Each number is 500 + 40 x the weight over its row's rms, rounded and kept within 0 to 999. Layers, rows and columns count from 0. Numbers have three digits each. The size before them is the row's rms in percent of the matrix's.

# layer 7 MLP up, 640x192, rms 0.0892, rows 145-289, columns 0-95
097:463454536492536545493475444478470515485496473465460470448569424480437539510494484487503500541498508444495483494408542563485495490413464512488505419467474503543481504559441473512479558473485509529513477505584487581473460507484485474481493507436470476480542580439514459503532472522369547526
100:484452508507469448496471490438460497536539592472557517526467484533512603534514514484547508439488490515491508531430513505471462476471445568511490531450467521467536531471482497502526463469531436517510504526428500489470520511521451493514535454591516508448512489539444473555448544484477450532
104:475400451492478423476500561497443591511439550503554523570461523453421468464558479493499493515495507525462506518485478449495545423479516474594561504567496542511475404441512577490580508494499472555502419460431447516520421534515478484470560493543496479522467500532506534512519559474465522527
098:499552480469518483388454520474524530516490504521470495579498585505526495515462517475479475499507539542557492440541512423577471512531512482464552465493491536458550564496530569496459507520509514403462484496591554490533534506561388547381551477545561516531519571531516541443528473487483504511
100:477422527468478520499522551531540579475472426501437488492446451473556463484432526489530464518469554506551502475442501487492504514484481397504532484512486501481569465450515504521500432515438512499510577522561527471457455428476574536538533495496519544510513498463491503493498497536443490502
105:555474509467470476585549531488460436436620454513496462541553549522464508467519533475529483545454482548519527428493440498440510529511500490573518537507499530546479494471548522492519541530406490481575464488506500603488523521429475518544499521573516511559535495517486459514545511462523487524
093:504502520526493498436561472549464463528439497486529515447489508542567501536500505550510507449481498511517575556462598482578483588426551483536522453527459593401525528479489532497507528463549524515554560492434474498469472520536495517456521421449510503474545500490545600503508600493454493473
097:514531462575504570495503482507493436514549504485623542570535538434514567503521506478466507490519474515491464517530535511546517558486472472438473531487502551505524491468452546503492491578517438494558514501516395466478488497474502514458451524487545534401414491474500500441448485507516485533
095:528567485490557455564378477525514502485451529528474464574490543519495437501547583581516543496512482502460392457528523475556520512425488510568518489461502388500515444564537545411537504525485586502450534588482528471487467506552557444500514513572430441501483520546436485464459514489433501465
104:468499528469441490467548543527552518500449435492532461438522491384474487523462460597513487554460488479583604524506499499505497485482528535498553493470367462568472533502553490414553572527498485519467500487485497543515570488442493510576504556502463474461441543524505585457528569520480519522
095:526483475440562444529516499435568468507511489430431489435433452478452414537477487447466513466511503544437560498532466452518536537508521529511520485406518445470450509379502471551456552520488581507488476494470457511529480477431568557455454483463489514451506486411506561500523456527476451531
100:492517463470512463465472500501471522453501508511557491517496490489510471503480488462471495471435488481531498421483532547544496447505582495583564513452538481523466503577487558528470512529470609458497499443479531408479498507477480555519462473451477528511468419485459466483542502475536462454
093:483530492504545462501497482529449512562491513472432516498491509486475479458465579502484494503530548492507496513466516478544552508482603523505471471437600552584466627565454395509469476510494462453471473495530428451526543527547500521555506591522499569530557486499519543512495480505470444464
094:512544490520540530566540516443500476470539447523494546534547519515508543516471564544528508509466467448493542490492514460478546549477476472491426474489460488545551441445493424522528482512535549532443472499460533449473514525497553441486490511490481527511488462461469375538470587531469547503
093:519463510537472568502540472485535515553439456519507496498498438425507425386487485485524533517485533547407525516494533444526458554471494481489486515474503498483533493440437566491497497507503492412529513503394461441542522493505512493472509432519493482517550486477504573428525473524587453526
095:436471510563444540490562478484550570498451449475520565475447497442450580487537527467487498531424517538391468499512452515543494488476551418577409495455487456500469526560518481494519488424446529477514473454528475498552463477518444486527546515508513556414528518464470460489487512540531532540
099:518549487488443529472460453434553505545511523491464570474459521467510504514555489454504561506499611478441440422538456541475481594562465542435554483480520457487509501545539481483460556510487532535500443462490531499462557533517544546465600462531525486487532570475500491463473467513464504479
098:509575557477458546574464488566516492510587519514492541472486451502434476580367495483426424491444486488528486449456541425472627495525497482484463413487465523493554534477509510430493507514450551525471506535453491569483474516540498542503503453496501484510488498570476507501518526513515434510
096:466504458474417521443559534499470499549532536513440598535497511563521510588532528511529510410456605506523439479550474444407533546471509574484531583564514474546475527497475544432533477468558503529471523531531480523449556436506545490490537565487433505519437560566530484499534504518523554488
098:518455453429481445502497496465503476450502499553444547497474431468461456488462566534451586474549501399477472521470544534456591474438516497602436557540502466543499487493467515418447543507460497506463529506458499511451475488489472569525511515521489548478511514454476475495507442516459525512
101:501529453521500467533505573443480493525554480503553531469512529578530520474490515514580452565556514454543524546503578453460527410522544521460569537488487502481481499584546454460521549548475460479489529465445551548570496489584462492416602445513458488541490468558500453532542481461555536536
101:447490463477387551489503515493563506471468490513444518502485508552571456527515527477502484498531514583439513488546486587465574512563475537545561481518551496488482556515527518452468505513490454491545535449521484479448540501474525521556508528508510547509462430572451510498572561512445560545
093:476523472402561429465490491505562489467513552442524453522538457507543543481530464448506507569534466575432559547558513525483500486461505487496524515463477487541489498479502552506477491493540541514488510594560545497461484476454520584448473463492549432553540549473562473465419402517437489457
099:545427526505522551533543473487457555543475471496507506512450481572463548462542569496570528517508547503465466472513503467535534428512503572526544562446506444501505407503528493514539545494460550460459494542442538468413446486500500503516499561440493469492507522425491492541482531510458402498
092:499455438446497468539568440518523483487512519515463456453521483472480495554525558507565501423444533492504473560498484457507519506515468493578556595490488462609401519433446526507486512482514587442553456537549457531534564499513408522526506443425535497553491496467513482482525507511478544587
102:540555528614518563473514539540463577537509443514515520538501466575470455509498418557516458429512485529482429539440522462560470570497591497513571423463452454439493514486510530463492601539435467529467467503461501541479488512475503493465472474450477499510528459511588511538457431490516519502
096:613530502534519533477546508428501506555471556489537421498472502512460514544480526525507491543520498517482509489486478540543558501467502547566438454526480508498488507467519479500535498474526536453437497486505513502491446525500424501438498524556456477484470449509397482493530541493570488489
106:413492541506529416519513542467468570451513456465401472543452556480490470511526554447539509436517548466463420543534500566470506553531518482490599472569523504476575473533504481523555497459535551492505501530555512529557511472559433522512420565459477484476555475506513494554495453536408516475
104:497432518558488533510498552492525489559536468446487476559490534514460501504503537504572460533486500434543475544498414543454521462531535527536497511552539505545621461414522495475469503459415508489522425482449557502544562440502470491490528515454497503484524488450545488537460478471547477547
102:541507508454428527560529461406595494520515433489435495506526492478509437526431532485468476529540488514467576564451585508461523465538474459497530513496524497465551453501533449502550529462460449533516518493516490451507448489464514471506475567551480531473530536456518538539572453472480418470
099:501514544500495547478463594493470478490543473441559555463525479511526531491525469560502517544471477517491456499409543571479541515492458533527472418505563531523474519521463476491474477504497536516545474446513525537450495471530497505488549519507452479529521434543467460532537549485425479519
098:516503489501468568524493489477482551499502546438502485435545468498492516521520504467494431540398547470478493509569456537531445560550468526523547499443478535535496474495469549526459467494503497613517506489542451532442498504476504478519510524528542490484541497489595449517550523502480566393
090:519531556544523445444487543434542482497507526460453510596412437464541474541478526473517507502486572514449473542500458526517594551496517435555478499452446465413471520414517450505507504543407534473479480536533516539503411554524494426418484516500526456483533501495489572516497439530552534527
103:504472486512515451523531463504503539450514504489528494492545525480519483474522421611523524455554521481500503495504520508602461501503561543470542520468482507486517444393479427512546558455454452495582530550469498500534496489472493473442498496585537550521586553457529501526491537507514464412
102:537595513507571485515408518516482507480464459425473419483546516427536543516530428484455543549517535510476505436497529499474480539505532502528580474506476530510545490495473522515548493528473548517536486458487554443503513535527505524559506491457476501466495429465521517465486524451490538440
098:610418544481586608433494458475478540457508540415501431493487466535530515484544530462482419453497511507473423488509524474529465407443468518482479541556582503514464448512463488502484507493441557456545418401467500565509460518525521468507505517435500485456523528551518486500448528538462501536
105:456514535475541473427497488529516522593547443482492493450558441528451435508463572510565500556422562504533478488537504550488493487462446536449553496495529496525470505505485538539520536526486501523484548568522506463476472501467534435478543525557559496517511505444528465508466523539501557515
105:521458408559612519477519523533432520547588507440522480482484472588529485456539522484521537490553511434538543524453476546472530505514469543565529531463481530544549463485489484539437559496487503454497485489510493535561510462492558491523523525507493481434437504441453469455527382504531435548
104:460484470520485566505481550486419561502547490462502474455514452508514493496475540468508484585591440535510467521514516479522533453537491446549483486516490418486534479535399460539531401513565494456489515462610505437485455457502478493494517435493485488478529551484483484503486425526392538487
099:452482532492504461522563565537517523506503443470500510581491510493490477510492477439546558496491479470456556549518491474524479510554465533536427588467487497519508527534536502461584535513508455459484507448509430449455489504506513423444531564513514474570411502511543474497459463551520499418
110:545466492472453532620576507484531410462611482503458470544460476434495479502477469446468466510475542495452514508597524540522463447432536445498531436545500463572506542524463476532477529508519528458517537505484451457509492483523492480473536454472458491549522465462486534475509532471413558463
102:479485555461510499437516514511498488385422556485519532481510481486497460491536489507575548508430495550460602549442530517509486479473504530538488503497532469530504506495576483521515445437542498447443506504503471504424465444417509424510452547465480519560529509441493471483483530612476524464
096:505549480525457518579495483437421512567556396509437479479556497520565562508541548487467485488493537432511498455556525464488463490503464480521591553504501558501477540441578515556520541505532416493543472523534578547492474467540509432520473444527552456549497500446539588441485548524507481433
098:450459488529490484520381459529511509485525496480443540509575492459514510545514443495399490547488476539517435482485463552521467454522538476545587495486518507469526564517555387468558550519511478537509524495533495466514478583517512486500547476497514441550530455520464493560504573486480500529
093:540510432548473450466572552491557521464485515529542533426483492521474545505486480438546481504504478506422603520451492457525429483515487482529574477451602480499466489572490461580454514482511449495578471491511481572480557442482494445503550512564503475451536535493476524461545444470478520491
103:505487523489454483490566538503454448594483518530531546550544432419447497532575511523552473415498491431467471452418478524457486505475454440440548481473577519447509417586511496476475520462481552491424460489473501494512465513522468448584478464537453478515514452519520559503493481495524392488
096:454575524527536455452513502496549520509531441538492523473547484452519468475527483480485473430448559507512518516510513550481525532507472449459523517503456550518571418468486497473466506582462503507507463482434463563515526430450477489441449466522455473497511630490583478477504560520522476428
104:467403482508423526542397494566441541517527476470484473595508487506534514486515489497513489512488479467473564480520557447502468465554570535435595514501450540533527538443559514479584487515517504522439522498539458465499452577518538522505517488517551579376455481485541590497507462494479486491
111:548556539541575540564498450500478472514505498562521469476519628539484521544549503553473547495531440431503488496538563454477507415519494484459490470486551423512547543509459527573475485555483476487454552453520560510545486533562567430534522455530510541454487464551457515424488496463532533497
101:499518506468574503413488454584569441483494448490399492516465526531500574531520499479471551478468561490456487481396510508447522503547498510496494497551451506486580479500538437483464553505499560498474460505486469578490504475440522468520494514488457582520456485524508555523556509524501501468
102:483489449504517520427492509429538532498461533536536564544492526494534377540536469456516475453570490566474506466455518494443463518500517495485481530531559462521447523485507539513516476463536348533527509560524488556555511475469461478379433449514418553500514499541480514419536460500515531474
102:540527532487525527391569528500506433450511514538539421512553432453533441506490488517476538481447442490433506476507503491529398548505522487539495485500458477536479509528510449535504481465524468489547467502483461489539522524481510456470442488469515555398432534572496459521492521493522490516
094:536502550532461581492514534491551456486533491456493471442488417416509473473450509510538479542513501522485486528422475476498552554460546450489505581537486430526515528539479505521490478522471500576537441532495459482503555463515540518500524510470469476476509455432520557414511473487559482520
107:524530540475576513473613504485536482516523526457461533407478519536483486456432554506529527469524551470489518513452485575452459404501531512530581511485482572523570510540531452518460500578581480488476465523488463458437526460478518451534493511460473541543530523501515517514567473511500527561
091:479511481508531489444505464558477533482495524450516501482561458553538530494484495479540382478448517435512456551475510500518554534448514562583451485379507534520515518515539565526524479485464535488530548543455483473468477463501555490442481545503521426550515500499454511482494543513519509447
100:472540535472468531438499543521530508545557444522511518491478507483478454515545469496528529498453520491526479430559545583556503532505402446507415498545511436502462453572514426491486454503471483461468525551502517546567484486472550482497417486443452440445602469485474470445490479538481545601
101:543523546546540523540472534450491467513528531582627522464474570528543480510481509554505426501498445449555491489534495482508538478571545500504487465490437549487521501459498520511457498534576528492495473435474551438552574505514516545454534480600439491443427489535489485510464541423553445464
104:538492454538432518583514450519459489485518453499434558531513532497488458475495525577489492519523452444563458533443511408498526532477415495516533515586541498559474399536482520527530528478433495488451519509492563517473446523541530541479478526484547465546498511537488502448522544487500549485
108:511538516444503503469570471488529464528571452493489520478508513509455480483511479497554455443425504498421518489439474524500487482535452508585471541550464471542509414494585445453524417414582495512486456504446502528473492480546510478553570468470480517509546475506487531464548499540493545548
096:545466515448540522510539451442511461474536510543540518461571501464474438515556442483561526464460543507491502523436551555477486540491516488476504517581504485508432500461438483465505546533516488526488429572467447487466453501508475459501449426478523519498502491515481460519509533501549481495
104:536606534598510528496512489519561519543545501495513504543459498561476455533508502538512501505586537434548467530455561406460443543531416477484500475530561533461488504538460483475537501500591526499511508439486519544526490520537535508625520473512507572486474482484458467545484547507491481573
097:540523539471467516497500595491571466535558454482408598477474429480516468510458579446477448521451537478448588512495532563445541541463542563491480512547549512551463474430530446492425493475550517472523510504490554441485477446549517502437543566523485508540546527458514472503448452503515478540
103:513491476560559501566492481593478503466501482475505469471501434535553481499522520524472425500517515423514439473521462515539494490413477506475536543520491365543511452503537519546524476503466508489530504505465514500481496461478598518500495513471524537549448489428531560444460489548561506484
093:546528531491480533533540469454489471538529571488547485533505511537457486485504500615562542440547527526494563482594466501500518466482524524498453434535485469451407525545464480394493531544424566548524551515478486532569534481473496545456562464490443514558487464440538491606528514477444507530
100:518506454456545517471513486479509497463467572447509536475510488478406457515510553469483483515547504488456521454523505445552522411501546518524462519449486466422554550534591529432571602504529495456486495535485505511485468512545481429521564492518496476520535606470432535518436462475502472514
098:560514497495569478564515501553490575500528597556523518433486574430433446476440426490572523549538497431449479500546516460466424498493440536510497554493512395455470555538510434498482507528546491507530495511439467470476540481541438485459444468508595484456456456481526460504449477485495492485
102:519491568532529480518468494502548494484538471543485393562526527508497450546526417461534496471511514491549552599461507583573506472470465506492514480554568496494471491469538486472474488534483458488467535487492518521521562481462498464447506488548525491454449479447567504573442574531488551459
098:491485521489509499450460525523504469495536561520496519507471458521526500540528534516460448496477440459522491549574512496590524507520433481423506513591489536469487560506479411512547519493540400440454390487438506476479446474501481504513456504486482479542432486486411531505516509551474412522
096:499492480490482477542463530497496462440487448496477441437589530505489444524570507440520540493487436526512510449610508490495444549491534523498507536503525501546583547501467487495482500496522529461541467479509497471458546513461519500575479543520470480540481535472426495487426604503494491488
093:457474509492558397431520492514473583513509535463411523498476491500485528605465498493505492487419508474466495512474545496422491589505493506522527485538581478542486508501529512454463466532556452541467426563502502520526496498536513373436521521510502504426467536476519547472546493503540530512
108:552485517505477488441503529511514471446416500488486477470529486542481533483531477549455546519519452514441464461511459512489468508487520479575350484448542677427486509516593548481456549501478480443540506508452485488424512538513483474512446485518605511529528549448558586519486424520508482551
107:427542538525484474465512483440516448494530463510480502478532456430487473505485453521429524541472478600478487498572512505537472518500387485507539469524549345513477498458512506448524400511520484543484511501550468534475531464449470408456509459456527524456547581483561447456548567515529547493
099:489509558531474533579508531564564461446485504532538509495512454472499488570545481520452534516567505517460493460498611532526525519531512498503555469503500523493446593474458474424515558573427521514491517497532474447513524486415492518545474456487543467465545493485482507562483509549503558517
102:574505525469408575477528496591486535449513470526483471518545506518455465559582478515483446430516543539489564459522515516481529460489536471518510541529486472557503493471566476501480543506444492450588565523486434544487583538486491443561492500555484454475445541541494414541515488499527508612
103:493476536584429511459518505476411459494493527448571498467435505466508481469421512470502505504553455494475552544432478542485509502539475525455514496532536537511537490469488503545488478493451497623485539489440490481514453508529444482515563553418488511582514460466495554546413539487539457472
104:504477451496522488541539562504585511484507523492497486491416499545493428509496543477463555414530487545554503542499481498418486560484430526487420479444506501522528521429596490441457435438471496523486533587448487444389518492554439519522455489544558476577467461452546462489529523467482509592
098:536407519536454496586523418537523508577497461579564474489508484545498471534499509504557491501553496514501461514470398513533469490494460463472498554470511534551490508483542564485573537508502548596558499518549490556532557463455484527527546498567471482449502528466507521553515550492549519463
103:524510478562505527445548478525544558552502457433465553531492502502506461583509514508469519510567517482490484457500473525515508555491522481574452449497460484457533491514478513547561510591550432437544518495487507464522501525504527435497518475434565518483563508401575511507520430509452554432
108:441545489482463518490522570547546420443532501494459560565485530533509508503462509452508507471544515497505445483523574499549491488430534489581512519516497461529429526534498502608509420484536546453449530470486499504548439485488532405521492554522505548490493451509511477536462489499479478410
101:442515519486489588482493549488536518465498531497496560446514517500457479415442471493498467567527488519570452504503511515567514489484486490397484431475549528484483479538559511428493437495456525509533481561483556483459494473494543522500478484464608513592474468475477449435524522540475578512
099:483469489456566549482491538463479452490492507552532471513464524499558490538547522520501522458470520506501543526508471573536528480450509540537406434577489421466425541425503500443429498497563497460537535486483498477531437496512408471520483505465527593564557450502460445537419510473508520506
105:507475451525460493468425555472525436530478504458481487529462536520487470480473482551494508586519543437541525520433506488514462537511554495360491506547525480524512450534436512536439410524488536508452540505452531527508484526451509470494536474492522461519532516445519536461565459505434570494
099:514557512470539482435489517461482471507521445458480496493509434449574544436473518477559426514490540475473462514445537482460406531406484481508489505514508488534536515442498587446421559558547522507544491531487504542501400464509492491476471539493498442522537473562526483504484455503554470544
102:544523476425488394555543466448470492452572511505498543543522473460492512504529548509485523499489497468439472491538510503455558434474483574485537479497474485517521470504488467528486581528469438544468501511533552460518465509544529461442475496513476516449533547531564503507495419471496464487
103:474510509549498542506540534540504513501496500566490560529478484458472554543485535492554450468516502475474560515467507480543653507592517550560531462528546493528577506518504483494491573435451428472524500479556477523558453546539498499521433505516448506477437588544429507545518458472423522447
104:479499492488454483440531498448577490545494437518503500448406475508557517452507557525504395491445512508462594508515606499503422510508509548474474487573576508513543559520511549494523501430460429492446504568481473451504493489536524485535483510491504537450446536512497541533514537487486488474
109:498440510488467571454581463482487475487560478534478522564494416502517486541537497556528502521513539527489462525513478471433527546557461493533458569566497437522503580516575395535528506512489465511556455480457558488562516548473460462524452571477506478429481492480443475499524520553444537436
101:467461523505509444521508517429496515491489522524498387514526505465433504533488474464541557520585515497476494582515524495569490567547578510469553509476476558503516461571529473455505543463553531478482515473537475530518484536501498409523484479443529418550485543461473525559472532508495472438
104:551495512434503504473490483498533521490456546586453542464509511482519481448487426492477474483463400530520434488539482500486526512385481491439468492489508463565530514466420507507527499495380435518479488453522538506530476538485461474498496559505519464482471478579532512527511604469540482560
097:455563481537575493493455505468458513483453467569511566432588512503527458525537463485566544493488550477467414495510493492453468506497470541492498573537553525514561528454498452463534520513515422480404583450505493520527513553499541484547572502543497546474437435551570477516499480496465525592
093:471483532535515479472526550580413501512532494480499441543515410566484481527576500568504537524499501520460460513389463546514467407533488527462458524540508515458521505575519495536524538483462496488523572506464540490548461465577510440459560501517456501486499491480562461499529566511463500541
096:468551497552526490486466497503423493515437407479507480452509465495473412521499446456501537492483480519513491508539477433508457447527443500457540494506510457469503455562560447491424496475476514547427581484505551489548474567545501453467486443561441497571516551530520475472511473554439574448
099:481509484458587503507488527441442518474478485523482469502476500523500567488527529520515488501439429472471477556502415538523487511471468485493557509489572501585437530490580512467530496519484521510508446500445543514464524517440473534552533483459608497497543448498496502505478456515395443479
104:546541474497506553503519481488393562490448548539524555492454505476506476505536517459473474536480510558577539486547471468464430506486543533442451530477446560483517534559542547551501540517467478544485485545490502509527550486513590457494374509478530544473520575524482534528481584490465522454
098:418525521488484458505459487518479517432464497492492547467467544504493460464452462542534495566520461439519524472489500456560501518568442563436563481491513516491556445506474472479488543465541483514507487479542632478504512523508440468473499531505538484483447417509453510489542411513447450414
106:479505508534515475542509509466497485498519500465498505500561516505457443505483518549481496486413501514534580527431464473611507467503524574391494478476491498533492531508540510495504503464499464497569472479535454493546598554479557447542546513573460560530447504558473452539461554494479501457
111:499444511448598472489500479498497558489546483421446437507533527548441476483533570505486504531493507517463541479522507531508504546456513505499549458462479477576458527554495582512489544540507532420525505522471504508474467471475517447532524525496514438554503537412536522587546524525497453619
101:584508485466531530495420487477497459539471526563539556491519546498444427547555506427507490520416465491498521515527498526526461523465494499486566516455564471487506491506527487452454490580477484513507509556588556507493460510470550569455493486445473490585512434436429497504512468489501510574
101:484547544539518488457537512458462590410533442519397510496524571543522490590394493588468510516500518518543491505506553449524483495477548477517510525595453492591531474574433483475464543531446535480493501514474519505522479481517479487480475530538527580531510520482500441562440575517551419476
098:512509489462480532470535485512503564505512461533514526569464491519451484476427426503522445507492509534465491470465468469489531508519474503508516498484509528475586414462535519484421472507544559522534413487547569517486493483490559507552525450462510446459554507490506586451457462488535488475
096:523560512526461530455541485433504516535501486518565514461568478517586544529455492471532489536491499503410496554533506499510479484431496469539497496644533486465481536513501439590500489398529510520432533484446480464518453480553454491492493504449513660485506513469472479496519491516481488489
104:538522507517507507467426443510519524446524499534545572436498595511497531481487463459528454428538541540557430515487475485471492512508437494482577563503484536496468507479468567519499431455476507536468452547480494539522442504511502528453480462498513510455590506503563463495487492520520481479
096:543368486478533498463426484495547556533545543512483450482490497471523475619486483452416537487475531442515514485538515448504563563533416503443502465431509581580467552498481520445472476509472503531499519497403525521486552518542593531517538481452519485559503488522517534470504499502527546516
098:509493554498587473490440459364424543477524485468497417492589465433553551511561492510543539378487502478502453485568497449466507433476422456572451471536520440567524487482551453540551489530464526528480564563501492520556522531455513575430526500477500539508479529470500527480455472539545494484
108:487510503424503591481496532542513554468552545513504452512576541475461516522590517475576440502484442509497470516408503493541462516463545505479551493485503613523445524512527474492461559486450528509553453554471488527469510484460457421502381548468475418521451423483534445470511550497481497497
094:447521495512465552464482439654460471433496475538492473428464476492433472499448513505474514468565455507474498501519469487534546449532585530472529535500408509554528510455449477505445461560519542540464536455535525509503514527548524473484489535561450552493567487526497437575549536486540506492
107:518526475473490487524443485439533562484466484499433460518486529558436536496549536487537437451476461495556502570462513508512509510534501483503519419476505493502535456458517427521417493452536560516570508543419521475488414467494538528458510591483529479459496493487557431463465475534415486473
101:488487507566479476546476441530492486459487430571471472389482444549476439526535462470456517485429600498525431505438535520531435483552461441515515585487537510481492575551452503509444450483489452442515525464585477491529511500538524557584473502465477494499465492524527480489435508529455535477
102:508472507530381525463503481544552556500435491535485449517454518497459450495496493508535493432531491482530441493515423512448506513424464489491477548559440525488459438478518535454505445430530509438473464493494421517489476459495424594484528564480523552495523495551514537491485522515474466495
093:537455553485482563558535439508445478472518536465542443492524536483495488428571551554505449467465488516497524503541500494523510532500524512525510493568446503505531512505522407538503514586432469475485475460495521526480452481461566496511463512555486547497504463496505568548411506487450512551
096:528534502532500521515536518466515496437489493506462521457552521478504543479547532461401464501417513572493526455491472499474464548452439592532509494535526543535493451512569537489518481497480548519507488442470545573470442533506570500408490564488507565504579480511466554430483539561502533492
101:603486497443508536483395423577477422522477458522500478500518455434549498434485517525497532490511398523546483502524531425506474482460483470503526558464529471525503507519494459547476456479440563513498491514476523526591449530465509477485548506521508489479465527531474478524551488470480458469
100:453446519521535540457574501420450414508442445511436447506528508511483431483459499521530464470526489527539494540444544437520488457498533486497522522447486525461564489469556516515466436502425539514503563525500548548525510482508466467512435489522558508506410525503501430463444565509519459540
103:436501497530457472495525463454489476414602486481531487463448449459500470470435582480498483485521517474466515478493483488489505478470553514563498472512553513511511508509502458502597506558479469511468539492580491500493517473623544479531432493458561581420421482553465427477539425533528471472
105:460538508450551504516375563556500538533498514524504450448535486502479506417507458498480466531461438457439506506505546491482479463560582526500472534562543442439510574558475503456453480448505509523503446493420519479452453492477524493422459480515541459479466460520539458525419500486446487507
098:419457486471475514488503547452425489477550564476470438545572435484546575529552525582546509435520469460423474494461557602478459551493512442453533419542453523524462505481593526555497460509515487490502434543569420483523524461470421477496432538547482461442490453482459460520513470500482455474
102:500475485501527496444471553577475536519524550519537552520459508488472503453535428480456548482474495559522513548493452513550513459476628489541486468487518576552568395498489440492437504508531508502478478437474540468523458522492536516511524505564500484515526555517512510468455463472503520454
092:501546508537451568520547491511531458495522493415574423481528494570511510492534568477458509573366483522529465496485419497580555473511516435482532433503441497490464489478483492512523519460505494526466531497456472472517535515455473468493492437506553422582425585585468550504455530501498570480
098:466520482508500477450485504516462591566528487480482529500471516474430468516473486486509474469453485531537550506502412475452542487520486502576492470482509453513566562478521489470424535460577496475630394480463515446381551533436502496532428425527510522480456478529488494537502425548418539504
097:550512481507541512550463498553498484492518538515531474568460424466599506502449494476549454505475525486523531543456500549512510518510545461521460552490451524521471472396518532544527547500490542481552488458521523527583419519514429502523442448521514477454516479423471454546494463474533517460
098:539466480558557545512506563504532549526460439506444473496513513523493590489478471462446497498434505553525545480512413441478540511500525566463501528567536527553510430485584464499462488464501521523514513443451616440437446507479489465475474438426492530500491478549486469464546448498533544514
106:518510469498467513446481525409496599483527458613537516558518460473477600460537541508557392463561479530498521484513479511520563475539512507488493512487552517536516564455536460521559510455499522477510482465562508485479544493427569447478467488508529554547495561485461526496522540518484469438
095:514485471496520446459519448491527455479532521481456520502500463585483471549538479507500528468473505493483567490477495580517514469458636540505452486528526477534512581521404453500457570432515573431489524514453493507510541579465489539508474489449518504503549433500487514480526534525529535569
098:485516539522519472583616537498482484526463512486546451506532526552518547525528522504501509487573524538469551505506457411523464494494511518539528571503472515513520569521525447454475529523537503498460504533504522540451455418516489445495463511503584530525602420443568504422586565539604528522
100:409466547578524456457476537532509426559504489503544546511501536485528482520448548527506498495498519472579515488518458537473531467487478512448459458502516437450498562492496453523532483537566433493505490491508480457489437473520502535446514534525548534536482496547492470501502532477511488518
103:526456490490516468511509446461486524506522522462512449465476447452520446494512489459509472483393497452511432459476423504509513468553514448424575510553516346505465506458450414488476455526551524523511541489559498496477485504515458564525520537545501510449573519514393434550496519495479501517
093:477493544539547573527477508517484548495507520465458452487542461527522491559461565528520477483471483516510501511440512431453494415536428520468480536527455454547489586492433533486480432445451533477443552515438488497479528522476488473521456502502537502544488546490582524509498497494543470533
094:462557533492486539414523525495509516551461503530502544501511477494472558523520467431479461546487487521562501537565546478520519452539454385538476533466514458470506604476461484479513446498499508569541515459496518473522455528511494535467508439480495578501548506466448608397459457484554511501
090:532547517478478555538469483511527484485474510473532497520588489505523421532469499544473496532479536490544496435525517496467552502536543505519539426500559471503519507467450583546521567572586496490521447517511477503471552499482591433499495512505518509457521512416584565385494465478520463465
096:513494529563483524513519488478473484552493483499440453548607431514533490522508519489537498450457494531482485478465497475498501438438481494514475499501544495468502509435492524449503453414518544526603546515542531586502467474438487505514458484481507468542437519496510483425458545501502478485
093:620443519486437528505492529470590480446524512537468449529482520487442549550488426485450407570506506498537469467458511531476490532547524487520569547466507527505535472448490513595523557528536476487488527498567478528469474510491455454516528453561452478476610577563526523515559553469554486420
098:519433437468500457457468499534465549439460569537500567567519595524492495463486521505475536490500483538524506533425435504455513438519510515448546517403550437550523389494504498494467518572509544517476485484476556479488454577468511531449505491535491482497546489468477512515557432494491500489
099:516560498513475469468453480581503462514453537465461477482475545529479524472538485480446544507398457487583562547509557481474471571497450560581464519472520514456444503618452520514502429448555479517547498498496454502547482496571481513536527471517534496466473452532487504472440472487565493440
100:471531486484520492461527440456526530480535459515461545478519516491488464461417418484586499481470490532435492543494534463543509514541531463518481448515503504503460568480483468449493502574478566533489503535482479463495493537458463473503524529567478488466463517516489370511521488501479601489
090:417469420540488533518557461481488479517469504447605494497421502564507505457493423529547478531448401489490561458474500487515573474503508496495494491477529548474527449448596558503518520501501509539530569517512518525531556559508473561479480514496540524461447490465491553511464558483498558474
099:475536468506540418464442456472482497546551550535457499469529548481464478479449490445472421547445548537458548488536483540512527512525466521501475430497486504515433499489458500481559481523442540495552538440554474387491539540460519502511507461484537459429498489501445496479473484498434465473
105:537491495504451466439540486415568508516499508481438535570557521543439476526444492543504479539461535523448492474552501512446540452484472402482565543492477580491497475535521495549489554498481469398500483469511533414467418500513475511476483468551544462494500566476517590466485492469460499556
098:392507516500471573549486488549447512482493495513560536575538532572513484507490511564453523514451506524472475472486543519491521496547537440522437477498539550568450520553479542607517470528557538436532542438482566495457440523514510590466552520469501519489486530461470519500471452479495448500
095:446533496546443512539567460567441556509466528514536494492480553463438511530570594548503513502456499555506485567408468518481555471539524515526463515565487518477489513512503514572534534436544509586527582518506393505465577551432477558524409500477478474459550493463498431527444487524504471494
101:501505469502625540561550518445508487497511490506514500511495490512502506507513549493533553557484519452427510531531489498527363500486541472519528553507549574497556510508495532546477459523503451528476497482409503442469482456479478501545490417555477429545507532489469521510474533517534484459
103:482480540470521528541446509496460524533511474456523462552509443451506477441484571457472534482516521460503551572492574495502534462465590525565527469550469458516430477558457508560511618527504491506525494534527466478489482514461474515515511463458548517498457522525495520483471398536483460479
097:554461520475448540536520497537483533518414423490500478479465517470536518544503425549461547470514518545520411425433490438510549541544499428454472573527503480499436479497496481462567489469618499499485500529439514474580469535540489478533480461448522482594555464534522488506518557505517543499
100:528540483480555482513515526439523513512494448537424588529523466455406541553536511490488462467453469544489522448525440548482466536534514484578516512491468486514551426436504391547509463537504478499530511522573521533450532440413490534509460543518519513513542564463507483558515503512484455497
099:500480555457473456526518448527483507502515442521497443534502525482510506509513511500609473482489511466494545440409520439513462521438525493552536505465487459490424525553545505402465536588464550511426503535517501499471492528511520501449528584515513490484458499517514439525519522476538423588
107:467525481507468519559546556470530421540532537561522555507454501482435494478540499453524587505472461504550555544510537501475495533606537418493487487468463499457469459500461489560477509518426435495483539497451479473563482561497456501433479475469424483484429482482460443542503505475483443550